config = dict(
    num_hidden_layers=11,
    hidden_size=64,
    num_attention_heads=2,
    num_key_value_heads=2,
    head_dim=32,
    intermediate_size=256,
    vocab_size=2048,
    hidden_act='tanh_gelu',
    norm='layernorm',
    norm_place='pre',
    norm_eps=1e-05,
    positions='learned',
    qk_norm=False,
    attn_scale=0.177,
    bias='all',
    tie_word_embeddings=True,
    parallel_block=False,
    init='normal',
    init_std_qkv=0.0615,
    init_std_o=0.0763,
    init_std_up=0.088,
    init_std_down=0.088,
    optimizer='soap_variant',
    learning_rate=0.00792,
    lr_mult_up=1.32,
    lr_head=0.0146,
    max_grad_norm=1.0,
    warmup_steps=200,
    schedule='wsd',
    decay_fraction=1.0,
    decay_shape='linear',
    final_lr_fraction=0.05,
    batch_tokens=32768,
    max_seq_len=768,
    doc_mask=True,
    train_tokens=159200000,
    max_steps=4859,
    dataset='wikipedia_en',
)
Each number is 128 + 32 x the weight over its row's rms, rounded and kept within 0 to 255. Layers, rows and columns count from 0. Numbers have three digits each. The size before them is the row's rms in percent of the matrix's.

# layer 4 MLP up, 256x64, rms 0.0878, rows 59-165, columns 0-63
093:111160110080123148114141201125104099104126164111090148144126127041122147092133145047106120184145119080078161140183130123081141126098130091139155124060108102142121060139149117129163096137110160
115:157158086126136172121186108178083115085086133109132149166096112129095111131110099159108103120127111082148137091075163153092120085144055062168102158088059121121142137176092082146124104155145135
097:192109165117138111103066150074132127153145100074086183097145128179147164113111156171084171109066139119129145181071079088096067148155155090139137112105177120100096131127140128117130114145107132
100:098116123163155132146081059108169158138068079131099090106100121150074104089135145096136156096061105111077119114141081095114135133193135125156110116084185131121073089129175142160150110129084112
117:164162098121106110121143166109098156119147111077134146141147156157186077139091172073126102095092083107035136102088141138145104165155099092105114102118124113097095175079139088186155123178119150
086:201104141149113151117146124026108132062151172176091127128131117131109159148151084116133184151147114126103165110158130136130096151137134058092169133108135080085079135127062143117150135169153146
103:159148096104110121110117149049119108129106131096134096117161089126123144123117117141174048112054094142109103120037097129086126124171089083174135088143123084097102145149068116131116122179150127
100:147166125180134133143140196100129119146141136103083108137138168148166106136125129150091177093112173109103169154093124116114144149157210102083161153145159117138109011138105125088135119119106187
086:158107093135164140127160096098098101146143057143060107141124141167129039139111140125133132132135141141073116109072166136077149104125134147100169095111127072125081129086083086074109117114062139
085:183132069186128155087112057077115119128104088140098085142183148062120137119079120102093146122129121145141128153123138088099126190097103131150137143159134126108120100129184109134221116133114173
122:066140119095099137094103096129171130078152084147107120110085108086148142087073099095133079092146099088106143113113101150095092098151140105087066090096087108070074084153149122105141096106146083
091:088088128162108164123132158170114110088116126143067133159166157055128148111152108105088085061136114119168149182082092075093180177095134099112147178096076133105090128128120154148161139141152120
098:137140077070083117090156115097136172099148135136141131110135122149131168134150162117081070098148113096086104146104118071070175147129110097147107042142121208157099136075149153117103115132087160
089:139093113160235114073168154132105115169063116137085090114164122201138122174094096137131135145096122124134131115127165140137113135135109179180134167114122139138143158111167082183128092154141073
109:130154122108155072114139160168085120121159151089089101102148107091155135110170113120075109132109112056156104045117061163097083112213121141143141130145168106088149121132140077122131089161144109
112:141115128146147129069161080101145122131145114105062181092169134143198147097124118155090150088136152099118152157185126147070119157152093095143162165116183154144134130086107162161183156149194159
096:107129078107115120140110151105109119142132061090079137126110069155105127083091131142134067088069132111072160165100036119117130126139116096126111113132115099091128132091123197149165099149193100
083:175148149133119161114100159182123133095144141077202124118170160160126093135125148166092150092145102091074140187146134097158113183113113148193095149167102091189143150158110137159189149130141163
106:142102107183092103138102157130158108119073109164072081131126085166158082126090136124112099135052080141145128116094171117129132139160119201142124168148187161114058139132123120095176095168147105
112:155128123164157109126132160182122144100166147140041178160094168097135121131128159132070185111065127109160104126175175142126084109139123140124120142147207137146162134215158136155155114128140148
116:136139121187156088137159088169133140073150223156141170137110104151119167090190096146169192106105153149130128121092178130062110117142106067129106127156154159127111131147113125184098100109129136
086:127146098126133134118128139112159154060122091121133119109175109115102086128098081145090070144184111160141088160099172062061136105087118068120103202123128101126092117127152156095194103144141100
089:115128121108123097100145134114157114085133086086151102114125151154091119169081148066120119199110156073081166075144154131201147106161098103140150162179180112142105139138170108157157143057157144
082:096135036071142130114129170149062169118073101116108118095083180134075135098093114185118131138108132120160131141138166194120124077168104109117129109194139139156124188099117132138121120104156115
103:146105108167115091124150113134162178087164117140114194145160123122084197145176097182141107147100180084133186162115091121114196177086078134130127115115173094093096169118111111137129115105144166
098:154148084121154146197131126132117139117149087149051155164106177151154123141153149140100132062120194156135208123145150153142137173142066108108139127130080116121119156138150204134116121171167165
093:133096105156093143143171113159106118093142174129053109134118136094113159084161131161133103047186131165126152111087142209106090161134118131177184080152171141113115107122145131096117102099105180
097:148122122135130179164133100095109143139111120112126143098159090106109111150160127150084150122143051162208140105126161126107174141108133087194163128057112103132145152193097123133175091124191182
102:127119107121176093131156087087106101114102136129140097079122142169076108096134095135103099179167126059101113118108141099081145097130126014107086089120108152156127090152114165130148066118148161
101:160172085136105119107139100068187126073139180131114198077087089110075110122147098184101129121156137112104185145181116102077100128111082142169091096109132102131162129172094115116156117136156127
094:092182076124090137140131113144106131101141144143144155058077148133072106081096140123128084111122089110115170117160193159119096127099076075107062157155128135089104118102068166162107094093114142
094:175081078112150118078103139133127081106142107060146090081080100124089124092145137128125193123162155160099168144197108102118154150129187097170123156147156166108064067146124138124149133106126119
095:169138067137089105148130120132055133137139118110142083141186157171119032118128169130108122160128125123064143099104090092109137111100166143156118110104146084103065120139088090090123093157085092
110:141101111150145101187149118040125105099161119117095068104122144147127171164103126094153124134161107080158111150094133134086163150163079076136103113135102087120095143138132135147066080153037120
088:104153133093097087130190174112089149129157132152164104088167186176133098073150168113126087097051140115101083163089108117090119149140160136149141125124147181153062121148155119128154089148079102
093:082087081132142157082101100178146093103124132127100087119166106120113122170107043145043132150108137185139122158123174181165181137110149122138141105092116074111158114165118121143124084110176147
114:104096137132170078077077089115116074123089084063085104138133118124103116155102069169107134148097095122131143115086082078127101121107087088141124107113082084074088127112097127111110118132161057
099:111074112173148142145151074066138112083098158060068140035181095140100162135116126102135141103155113113140097153065108109123116107086085076165092154137113142161113097141115135139121142141166131
099:081109096094159116104177104045113109156062078119093077072177089113123095123106083121069112086139086120103139173124116138132084151106116109154117125108147097089119103117142101136106094114143062
102:156114115107077095085111161160126160115130109126104114070098134145081175149121156119136121155109077124079192142129142148099134147199173062157096080118167123097096103100168139154087147197132160
102:142150119164142166181185154113080128090142126118138203127131153129079184150158185080143128077131103078043144130121130131111134144150128102114138139078177136078172147169149100139174125126130166
101:159097055169185152118140177136133180115062113146129128104134119106096105142102134094134165100164221141082088150098172116074146124149143148108139174126175077122109110166109127159173120104136137
098:152146097133075189205139073147130124154152095123054082130179137124095131133169117147119119058101139152114095100179111118109174088108167123122089117130109129135110096112107085137167080127137195
102:103177111085113118122142120107107111118118132055128122065113098163202102072103123133145101108103100126092080163118083119109141112158046120166074064141154140111141160124106127087126058118148126
087:099149078135167119154138069139154080110144128092136138130123121094161125104123204067088134165119105128105070165096159040136133152132144140154127147137119189112108132152154215126159097164160138
090:139110141163173189071095133072177110079085135089139119150176174119160139182162127135111192128147077073123093174099089077163132157154120121104115127145136118087114090128121167126155121139179113
132:108117083113094132074107083106091093064098101100078117087113083076114097109083108133114106097101104091129105100084082096103114088106093079093111081103116103126122092061118115115106068126117098
100:108122106210121119091121087066145161086118152126115157072122090170063136070121099102148130196111068109126115143146122052122194120130106094126113145097084115108116140107118113106132094104140098
090:148126138169112165175151155151129129138124081118074097142177190135078106103157136120113106125126142095129138108141120154086202092202076089083097125116126122082133146167130153122199100164097179
089:104107096132176119052113118171157167125103115140142118092143180122140064136156139160121105131136166108086180095091132130222126172113134138162146144151120148164078130145140124191126186155182146
083:135112131158169179179132152144182207145157083127145108120174200142124100105149134103182110108157096122138158105124079113130137134133114154176054160134169106093121142162165139173186100167126123
092:162134137113189185177118072136170149127119127140120154110087149088074081130162130101084179153164171144115161083098159122102145146125137148208142166097155176143111150146150107095112149143058150
118:133138086092130129106156096079118105087147086086079090086111099101121149119137061166115088104150065112130141129137072135078145088099104086141081068085100103105121111091119087116137072126180123
121:150174128138137072088147156081076187118130084115067151149084146120150154113119106108110092101116155149178141161086132175099081147158108118148094076166162112079121162084168142107146086163173143
090:138127145112118151191145166173151132125143148165062106147150171145117164181130101150129161115149161144106165147082171149130157150203171157094161179070156103113143173139202135144132157112149170
114:089110134149113145081096107104134149107121090090120134080107072185102039102117117108135189157102131108097103103163189110120148105123104126105118116155145083092084107102092052148164109071118129
099:119080105162180112167115104201152169141184152131077135130108162103071052053186155101116150090124090096139136106172120163116128149187149156137144131149162151146140143152141132148162100107143134
142:106115115124160099110131107105112135069122121083155110132113092073116075103082114113159100150108092088117123075068075075081138109082070080166151140107101086098061114137105111111116118098098082
102:119172161148164117092139160192059107142108122120070113123123136123131059140103139122085068119125151082094105184098108034099114086124138119114096121184121171115104129077156092113131115113144134
089:120163108127153087172166103035110137149167110108091057055104190104169116119132113160135093119152079107128131159124121081093098096110147123120127107114159077123089160114098121102177108085130101
106:133142184090177161130161156117105153051181158110138174119107107126121117113104147171136078151135058084116164083142117178134158099122112088178149146097168165143104168182160143140133131100183142
108:089106071149088094106135147184083179098110142105064195169094134150107124114145162177115114089148190088129177122148149094121126107091097137120114110107058141097149106094165086139121105123140172
104:143129107164098150091172133152144201109146120174082145187172071153182096116128150113078187133137141090103109128087128132083150104124124096109118184105138127057085115122110106141137100181076122
103:113075140143162171109143107134148119065079130104110092078186146148186067120131117156099197100134089166105110153130132078121114162119162099143104154139176121153151133089063162156191107129139138
093:189169154070152127103158144127069117129099168166075127125192122148138079116125135115095122064208158139144135106118114175134099074155116167191106103131168097130127143126131138093181122109134092
108:068094094112156115148125121117141155074126136094090131124125089143078076133095100125085087130160105136163107128153135080089139105084153136226100128049129122169109129076150146112140105168179108
106:138119137092174199115118142092118115076127091150139070137121141094087130110178146094152120108190150110071129080145131179057134130161109104121106144078143094088120142112109111080121074107175178
095:165153089125097146051145086075104156067107144069108121115142150165116114145169118173142159124164092081147076091117121144104078124110059073158113127157106084152171130143090086123128128108153112
092:105125082171112166094161133160170128125137061109090190127164133152123142148116197096108127099099136096135150111154152086170098068143145106169078139089162079148102072142108150170082115133107176
098:121170156139095111112147099075165116119043084149145082106173073145092092088143138074060121130106117117091168102139155129092185132124124095168118083142125147125123079123130106122123122051096109
098:100151167155170145140129128107115116074121148123127165159146146079118103091116082130132137058133124120093101094122191114132086091158168121148083106183160141170113169070134058069104086083115157
089:102112112118162142153133102114129151142038167119123089074137104139134108124065131125123107065186148141108119137005133103104088110103103085146151102110133111083103086116092154131150138124141168
100:157129051114185127103132119182090143089102118079078093194091117178076074093078132124100110132071138128133129142057130134108113103130097104118121111127107100114118150111065098132159138148083117
094:138144134147126026112108118063119110132073093069088095107092140143160147154138062180102098134130124098089116112080104118105126133099103083128106143066152123128097105112114080167117180111154097
099:096110118137108114061146167104064146096108095084159127082146128112100141158128099068129146062135077096143182182079136116161152128167119125127127126099105126083091066104133060085127145097126147
091:095116096163113063091150148162125108073074085115112134087124135089056085138105118126119080153115124125130090144153079108092141097103081137150153120172096047116135127148104133192145093111159082
091:181173116141099084139130123111144139086101061177152123119096085161099228132136146113127180116149145106123158176171181116132192126133112101165107108144176130128115159151178159142129082133154094
090:202156063177123150115151067155176116109151103109114130103186105142133181112162096153128098187138104116123162133136117170158106123114097104157146176138109081127043111109093081142110133132126078
108:127116095133127154091115087103157076124114141028108125139118118096153107061116120120112147081116176080109155143142145109067047140180106150119119104113092121073151110166152087119134083147104164
094:159164191107151111096169120128156158143178139054109093091103150138181041142118151108089114139174155167168146144110129112102082171172150110162133083172162119081124094132092098124126156127135148
117:090118125141102087134149088131061162136107118159100092129070118135105059147085125097124109070120105118139193108136129154070096109162112121148107059142133076097130109127118071126124116072067085
082:109099115092105057145098115152145143148116073151089119152175083119094142082152079108141153125130091130090125109181107123128103100120119118124106101192080149055135116166051117101097114073090094
100:084166127174115178126134203134124109154133078081084155153137167131126083112148097150130184081134147116138137160137144144101152178112055127123103131218164151151085115140143124149142141170178095
092:103131150144146173105166125091161144135190180115110148083143092165134139172154123198184119148150100140142120169134076093131075122149150110136161124174144073058120144152086183143166094125175121
079:129128129110123082102207157131102112123172119155114102073133130170168177177117184143204067133200106092120150149138080116168149104179132122131121156139138115155101131088147094119169099121173148
101:085073146133138105095172108053112096090097084081135112097112153142086069129023134134182113106134091109102136152120108093137107166132138081129122136149128126123071183142146173142154114123158141
085:156185135161085126072086105143155104158093108101087076143110094080084077093158087113139134122113098128083130092148166106068130114123091123139129140134104050105076080097105092139095141093101107
095:127133106154124123126115185109133125174114132109120161116133056164136147137169083137094144160159179123165146080113144136044147137147105076108121104114152114120073118107107143076202106117157217
090:095144095115146147117082136121120038134159085188100156159156134111076084078112128117106168119162085092154150072112142121067130143117113173134120193150150157124116137160150119148104055134166152
079:119132110195155151131169100111093140127092113063114131077132129131148109145180195147114121049111083100154176152113146118162139134109148105083073084165145088094115149137153100194181109133149146
103:075110089164130130117144141076088163070126092079119168099152122152158057071116086181114173077128099075126130162151146157133174095166108103108149092107134091100126160127126187115153098149150126
099:045101116103126067148103118095166107092075114106120078153106144053137128109159120103085145146168133120093102143109185117120101110193139117141152099085167143144078148125150120115142144208161113
078:158099112150166102070190110111081083110114158062104087095142107098145170173145079169119087119112100097136104168110113151072121114109096106124181137156137089118095143116088119194137088107150084
104:113118124129131145137092063130082111071101121112129109138113148096143094164121081128125074079157064146126095087098127118062132108077117128137097069114089107091106163093112074089151066092165096
083:132168134114162111103144129122145127078135130171132102092100157110159102103157098148096134116084151030126174113127185132082190115148130123148154130165126134135110065063141213095145167161146144
112:095106069110113107075173170099160092148128127122079042187132164103098187102129162102124108092133105126113131079146138129148095128141155098137095185111180117130111103095073145180126111141173148
093:155090087094121112145137112150165137077117135095125041144103101108099090133132148117085110119124097142108113103128082142104118077135162107170098098144200077088114149158091130112081050077085107
093:117164153060171156097144163159097164111124128091178112103083177148157089155143112200095090098120155109066184149142124114112104126120152104146117046090152077125151159141095127124122165101149140
103:097141154149139127171124146109151128101086105159116142101154100071080116131133133113059135108087139062091113088068136076105119186101096124137074161080188122099137134108144133131128141098096212
124:032109130064107116096161159083111121127095089115093109157121116069105135132166116103086109141134090062053147122099121184126154139131129090119119121097205139127117114083126103127103111163107160
094:104157096064128204107159152079067160127148100084119084061173145151120078162169128120121082124129145096113067107119145077110123114094130130139056140092117103135114136170084128123096105128134156
119:121121151171109168064137122144127106098105120090085133174177097139094054090115133061135131088111056116085093109097156079088121142097106126109070138121139126113110113103079122119135071164129080
098:134154119133171127146112106118163110153101097155115141164058111128127129083071124083100138168153113111116135086123172134156124104184119049176069119125121164079070174116141179169121070166120122
112:097125125196125117120093124155170191114143190142107179154176195149147152109150180199119135158093175126151131107146161126159126141131090171176131155132152118161125155157133189178158126150154098
102:134094102138125079122126109163144115146148121131109134083126075223114092072103102174158170081088165088106176132151153081125150102227156122128136091131101095128111171152149092131129136109114105
106:119137079135154113149116123091094120029108147169091159069110120148130108117127125164080139087126163162100187104081117037147122105113124104139096146128153125081116107128124149049170158130114128
094:124134098124194133159128124119114080169157202127168129135116112139115058146088141103146120143174116078120195129064131082151107176106120140178069119104126069119111115142055090138121140146129133
# layer 4 MLP down (transposed), 256x64, rms 0.0882, rows 59-165, columns 0-63
090:208128141169088100143113131112146137124133091130160145105113104142100085116149145132105161065109121145104059124115110117126063115152115152089117092197080068096112126101159138122086154136039099
116:146193134171122150136143072123136155100172115100101095106091125095069144113149098157149091099096106172138175132071072056132114119101138106162155121146102096180146083157150134106074067154130126
092:187157082100170187149198078193135089163142112108149132109090107129147121116179069137106124163188115118084140063139132134143151107170142119112136097152133115192112118105110087157176132112144126
104:123120187154141129181127126130141155113178128153105148068128129074140079194153148115103158100175108062165153168128139141141152096080138156177118142111076068177169110165125154076133148137110094
108:146132143180087087170122115093159154103081156139079096122168165156138105082132150088143105115160167128080113111115126078090110156113128170177087143155171074130114124130071108089170191161078149
087:163130128180099130138114203126136130143091163143190078163171113116056073098182143125123147153079146112120101095166110075178130118148105136157133123153120112188109110121101133190181157144103137
095:148123143119064093175105105169149108165154082126103160126073088113096099055148145155113201146197114082144142126197102125117120161097147126160082139125121123124142131091134151138158156099079178
109:126072135151155090090135079175069129051094143155108084122121124124060123092107128109097143122142180108154131127121089079081131142099061164196141140135073130145118118080110099118089127104152126
088:132075182110104132142094125156186161076095119112114150136128080126106148100082068166138125186159125150113154113117110148157071141148064102169078116123159112118183177190109164099116108095096129
097:135130152154152143180126150112140090099094074113132187123135114134127155195162090128111118180146075151095088121210141172164111158122119132104161136044117120132135096156135201147095168107156135
090:121099144176072117092115128097112132129098135142077088093112155154131116093109155083121086107099171081097158088146124124107115103163132155095146167074154157107073045123191077093153102105129084
083:161141161129124163178160152097142214126122123117157184094135116160149107166129146126163154113061072143161096150101185086183105151120155097072127090110146109101139141142093148116155154072097172
088:155113131189087143137103140126071080155132102142070130121161143114110047147137155095126169179117150140127134118169095143125135103122113125095152148100135068138116043106125124127120061117076052
085:142146124133113065167128203171131192166106107185121131133179100129090148094132129126195133094141090079121124118156073078134153125139112091172154171158114161131101100107137156159182108092118166
110:176163139206084066174096154104151062151151144117144090106094155156139119174123151113128140111128114154104126095110110145144103127131094158197093110128096083072088108095121176137145133191160161
134:106151141128095094090091158086130177117148125194150152178127134142173131107054148103165110102167182107074110123149097109111061136180089095109127149125174134087119128128102140053158140171140125
086:118100108085151147132192134183131130099094125117230123084065125162140109141130090143104146135067145140137160148134119132137119122104152137071127151165191139139115116128185139157046182124137101
092:115109131141125131144150070067128131108120115141089110122045133138151157118124151067071112159154096104132091143090125130084161130121184152099102189187124051095072128121153145147112147150174165
100:084133166155131113078124145146121098212143147103164127086161181154136049161131132183123134093080151126141130144076156142151080162152175166122112057137157093153105120106125153138133187152109125
110:157135194125193099124141104078113125128110088116223109123128110090128093150137177108151144145203110118161087154084127115071175126113080094162128137100140148151138072100150137153114113179157114
121:166161121124107131124141179120075152142153097121213174119182162134160174156145172146203101151110143132189113188107142092135128122128077131144117088140105082131131155102163103076108135160140177
098:117100097152128201120099123139151126135080097147036162171149152112101195124175105124162139132128102193136088117163103125170097165126139157146140112067110143037117159135096139147135141159128131
100:156138133150111171152167107109169164120149115105124139131125137169148146130188131123145122140088073154166137105125154131170133113144190187068163119172169090137075090096109150021091138155101137
085:137132121171138079131112146100114059188104143128130113127164185103166105128128179156169131167193157068085125135175160135134148097078131137168138152205128121183117115090111088143174118108103132
107:051093126083175129138099165149165106155126116137113178120119113123071179129139132080120150102045116099121145126082187115152133122181127121124136110212102130122087119085154189108115117105160144
096:066068130106166123104118090129121153167076159130182074166118157111152128123166076076065153131163067115099082110149150127108138120165113139115137122194103146086078101104176106123114107134160148
117:163123141081135134116127128111178094097127081131177086144134156148104141181109086176086153105140081114099157147109086146166116178165135125239163059156116159129126120099160098121128101135131169
098:189160109164099093163174186101124117139149125133083077116104198133129090113169166140160143087084178139141126080158129121144125133150138106125107088171137146167144116078073139099173123142081193
105:151114129109141146117167215146135138163158134171087065164142150104072092139104111125096135105151208101145161132137122108168163083129128083147101125145088151107092112084131082123049118119143080
125:056164186073191076120120108138096169110120161136143122113083128152154131157082149120128099076103111164053126133092109143139120099108128128138139114117147158088112133143166082049110062126139102
089:110120120156111136140167121123154126078085122178137169055170186117164143114129217064147142084115125148095104118133135114151170120167130167144190158127065086160134101102104161141171143132117098
086:101061130176178133086135159089098170177121100138141125069196153159105124137153150096141167089123117119142117106142152080153099142080157151081172119093165109135136150145112075129163212127150108
101:109075149097180134081129111118136116172151180141119110108140101153156159108073092081093093115133113102135102151106100158097147173103106112163141188113126080087136102124107026151154111104194138
097:121124117061099105128083095138142152171114103120139088107108074115097079110137116159084076126165114126029112106114095102131062140102152124118049119092170117092116128117107095094145163099133093
093:148135172182135152126129111148098129196151097135110152118149092123102124108182098110156075110180132119111182122155137109153103161100106155207149065163110126188086116123056179132118174110142124
084:208176176110117066189101135098127158136173092089118163091125151095064160123109146115186104142141120096130092132107126131110137042172178142123079110149132132125153123105138159111159130104105095
092:173073150142071146120134121121109118144126127105161151070082127132127074151139134190150112080100193145170096164079121175105153140116118111044118131120122140171154148102182107178117105101080102
095:144141104085153137115126186128145091117041130114135144170096110168194089116150114124059112169145130136163107118133135130116160130133159167179112100131059125104093092097191149149170115157073167
085:144115127188197168118117168107170134118110113119037121077110104168091144142134112172141084157090173160125153185174114114135198132126144179151113143138154117120111159134140088127092112078120176
112:168128115071106122181172180151172128145103094062184166116107148090210095104145102177076123116077137137136154118111092149164109112107132132092120139116149121102144143138152170178143156103097184
119:118119145135147135145076178122150095154123141123108112134124164105129172130125092107101118131093087086130100220169124148065177158160149163082150128117184120118141105184156146123086068093052149
104:106054101141086112096174175191131126132153114201138103127097129137155079149125130134100093145083101158112125098157143124113146146122149088087135107125082051171091107138136125169155096129089203
095:113153129130042156169071097110130100128120071141167116161130136076136070170127142132105144092195156141135120138126114139125055087131135159118092152138119092059129147137127180065131082133143095
087:186140108154160094133128128133199141111137136085150149148078129071124135117209125169099160111128115138123130141116099100137147124069071166155096211163140079148110102095142151107115193169109120
069:108113138144058130123133158154072123187111115129073107158198161131042159154132106085165119137110198083116151144139133100141098143171125090141142098150181169132114108117084162109135137094087104
086:157124151072041139149150133131110151156120129138084155106120092160075063118139084162190077133198143129158099110142119095106128123155150105134050092114127127077118119162128076099101104102113120
071:096116163073136098131116132123155124143131139109126169117073122171149177091104057087067099136109065103068071130112093107104131110099159144163120166173078084117127101183111128091111151105111168
091:133126137132135133067095104154108086145124084127119170138120171091089159121185157141080102123186209119126116098107130172082105136103142106126134163106182152151079138119054096134129203146103153
114:109070137173094124125087098096197121144121128102119124080137093148140165133114200047169112162094149130128071187152115090130092154122137108135151104079107160115087099144157096137128118180130078
094:209194123136077112204183181143109136142159134146133157136131170181120095134158171153155109197141154144155131138176148148108154081111117098140152167145129154149151156163111124112148177153089098
087:141158130123101111151139148088104125167163212109106102206125116130088076110170083106092122143107149097123124109110140097069113145163131095148144121088098106178126122179055178168146187133121137
103:182119160188180128130110158110101146127154116091140189186168155123154127131114152091151087101093131122114160139154089121166088087108151113045135114153168089108151097159117173095150085169187122
100:144113153145088136134109149081145126141108160150081092127077177099142114201169069203088149108137093136121113157142093123086125079116152151164163144177125096083103090117172098129153075115127077
118:080109191130197129145124115087108154141079070094145132127096113142133140084133174043102113092126098078067149167112126146085108194148066125124092114114146099133150138151129125156113162149151154
103:104124096196194146081118101119159114073185139177206149120112093153150139145054123129101124149145071135139156096166102128162125165151083084113169117098127148119122105116093142145164148174107103
106:182170161136094119162149044084150131118150096128099186167086105162211099106132146088152131125147141166092127065110145150101160108073139121078138140105140137124064095104113103114097156123114130
102:096131128050097115108157164076108103084077109146066136106165148138129106160057133144176034136110150133104121125163113133146137136148185126081135171112116107143160114092144137102137180178110138
096:096161113079117100045114120114123136111179099160150118126146129138131140177085167146114154113136151136125143111107105129175106083155092123147118156148047106201171137065110145127105090123177052
092:120123094112113176103146148175141114192164165145104092112196111124107105065156161136117127114124167096108120108193092079116179110112094155098085062164113143184132079107114120116109150116080162
086:084099104141169169176098133220077150172107143137102085089160106132117128125187131160144090165097101183133127120077201136078166091088106167169136108107142127163127144121140127137140153107112142
099:181110119087188108116156102177209137137088106142136145167138081081130140119101108110120129139173108104087139087170155128210094087077100119123141113068118134088128116157109165180154132115111158
103:114095176150122111100104144170135160123104080120137180138076118083099094121120138126155123123056156118159168143094159159125127132199154167089206108161158067129174166099145137182144110141160102
121:112123105115133089146142103093153104047125084129125105126113162147112129105038166084128141094085123147175110170100161143120168193148136123095109108074065106138182108141164176157174119116129151
103:139183186065155138110181104153126112132138115112140083165038147101161074128180109155118091121133127154160149138103121152125128118100107095113107105140061132174148134156111155102111172172167063
101:115125129098145136097096102179150133110087166139212076124097093147141075162131100100098091065122135182176098133142137177180156117184125168151121108150135142146109162105201143118125142119123071
117:114116144205127070137127076144193149121098125135127168117146140082117151107143129109154064158166139144129078144157105077143151103101112141222118100109107128164101133181067120179170144106123121
107:079090130084165146126170134074112156134170129105096108160107216155148121069137111097148151107155141135105136103132150129111116140151210113103127101169133089114134206117098086063085162124139130
105:153119094156107123126159141093116089142125084164115171099078163117125114114161144123122173190132120073127109095134122126091082155154054159134154099132154091083130200087083138148056088098116171
088:161062172150120161130105156122121190098138188119115122145107124179053121130112086206136124197178173113120128136104160120084140139166090141148147113158161129124140185154117092109138166145132174
099:137091064119124101128144119172109093137135121134110104135102075113135123090070111078156098151087121135122074067118080124178089079076168142106087139171114067118089119062158156137143100149110158
105:104087133135149145104134039113117141123097140098178139141106091096106112088193149112081173171119124106166137110087156125152160145133093138153125199073137132098105154105180128125116165129212168
083:161164107137170166116116113124122059091112191133181092101129108138099091128131139108115135184102118100149156125116119133198116115160121101153148147169122122217197111164161090113159082134088082
115:055130128082090125133086122109221152084146095188121108129138185127151119104090091105105148088109124148083154084112132155178104129143108120180131115086139128091121139179175119157089107150172156
080:197119123147152182134171179075229133080156166145144101168138136098096065127134124177165146119127122141115185133124120174170197122133175148107128134148110093122133131105151120132125093164130131
080:175119110183140159106141115160101115148144132192098079115204136147076161123134190131144144097149168155098144132144110070126149121155146159108149151144206084150147106087097059121150136182121114
087:128068138142127127142106082115125068177115189187076140123132136158214164131169142110145089093178131083145138137108122139128091131106184155111092117108180123097088150120112073086123121171095138
095:136140185056157149139100118133149173135159070133107107157113118178133140171109081169080106129150109120142081107122144132099167121066104108118096059099089201123127141095074156115131168163166117
101:124112174106115201119167219090146149119110171135126106110134092139127136093085120130129132112084117165148184121170130102143088170192161123083134103085166188151151135183161121121084105134154153
111:142130116153145113117099051099110111105139138130124125131130215102164127093160063154140118108076083114111102082119081143134068122135123204179129115110149079085121121063116117145104162091123085
089:099153093123109121171082106155093074155127091117141147093142088064144154200159125170185119140158120145134115140083098142114116109110100104066097156063062116155127188141165170136124112126095144
117:125112159139170156116157110087132137080123226154167083102157096102154152146136126124097116121063131128186140107078148135146182149088117135117114100126106147163103121125207087176132118162189153
099:163096118152098167104169108100150104132146141133130129069068108100124056124143182141136141109076150109202145105091097129129152093135118096091099073107150099158132132055181108164110103175164105
105:123105132134070097111124143149130045085139122157206114112137039070109140111111119124112144111118096196129068116113140128113118066134109146077165155169150072135132113119168141174112102127115128
086:182104093121103204157171193143172146137168151170122135147133073048135112130152144186148123178153150142190121117166120087161166104082152100104116152105127089133126112120156123143147080119106154
078:106164134147153167163068145140126119168068121166126131151123145119149161073135102146117112154158152158124164140173116134151133107041154188150106211148103130081107117161108132104123213134093153
096:187177165117175141149162156145123150168100109129161152090129151169141104088114151113112134154107211112149172099104090170200138118156144136119105098169158117079128153123156119134037157131169124
091:103089088159092098142154136112117100045113109104088163128108119159120160110050165164108103106096121145135106138131076137115074122100130055117113150107195126077140180174129097125128070109130101
098:072089143128153138125197119072110200148106107186086165151102108118136114094150109092127102098166133130147144049057134138154138144105133070088102094087130178144119168132135132099114111130090159
087:121092125110109144156080159094146141144154062113208152124127091122136071121110121126120137080088059116153062177121120126142091122084123139088113159146123104165193168157144188148125166175129133
081:117180086132144132138097136149110068079084130105098113102192094116111135148047154122160102181197092151116124099116164121183108111107096063142114125111123187142130154162102103113113083115157095
111:119186090121132126120138101092114129100111137141105156159136181137173083104129134182107200135163140135088091106145130145160112152094169095143132139093074193106169147076134128099191157074195132
095:145096128154130110161207168145130119167133078118134172155104133138113156085112139110159116115159114131152165196123087147104155164100105044127143126099131158138169168123179156214118072099140112
078:168168080121119107133165121091132075119127176147069128195124129157150111191102171180119077140149126161120165115150115132130175053117174118147132146147159149120181159114125056125159088100132148
074:158137075104178149130137139145142158147146145154182085134151121174144123138162105176171164188107131091145175124147150133165178095165164172074129089151141160110115080168194152140110180117108079
086:081106140145110107104101131125136086142088118184095099162140112102114084179069138132169141092104203082131101142095134146084135113126108096200134134096121187072149116094076080090135116121085112
116:174093122128109140093131081161127118117089143140065100109131100093053201134173096106173092140136114167178091120137137201144164127123121119088122152118158162178129115110144110183073103124131177
096:104171179148140113114154101172164169129107108143129147050109161122150129141080137096113144134117097128096136142072111132136195190101098135094103105087140197163115139070198093125124184124152146
088:148090130161178084116135075114103093120074074117088147086183129136122170122159112073078134129119061167129110124131140133095165084133056151045146121150091154153126139110147117172144127121146155
113:109091127164158123126098101193169155136164163060122131115077110089187157116099150140085042144123143115194169142115140095107176112120154129101132151120123174129133136167151087176162108112175103
119:115064139164060179130095117156056123104128157061146158133179117163140181124127114122106074142073138119162140205130131138122133127070138100129125114144086119131159149118155133125121077182167098
091:116175122139133115156149154121148100150133157156069134206104169098087165187127125088154170180150077172058148137122130120152119162121152108119154112191095162088150151121133106177152136096111187
114:148138142103116130160128161123111124171117181169118127093085103133108117135088206188012137129134120107077132129166139141139134108139105095197138153100131183084155159164116102147129130088093147
100:059140111106131094126126144137100121135136133134043133144187104143124099137095143197145125113182126222129122165170106120080098100102124142134108135115153094117154146116095030120116125088164136
093:162188117137116116232124143119151097142111087127140120120153144096091100176148087079138141164159105121109131166103102093099175128087162161125094201139091116058118071130155125135156165155125131
109:110148064118136110131088069150120158136100120206198130135194135061145163068138113139121188125127115103128086096130155102116127132116081135074156135169093168169111099137142126156102152080115123
111:113093102140126111121128118131135109072151082170146198174136101165140057106082149141094134139136130105061123184185130106158099102143123098162124196121105141053126102100088149093156151169127133
086:059118147091094151085086136184108142117134071156101114082110083099132186057133139105105137125156146146102137139176121159062113148179085166090105125083154168132091123128187132129140116138143089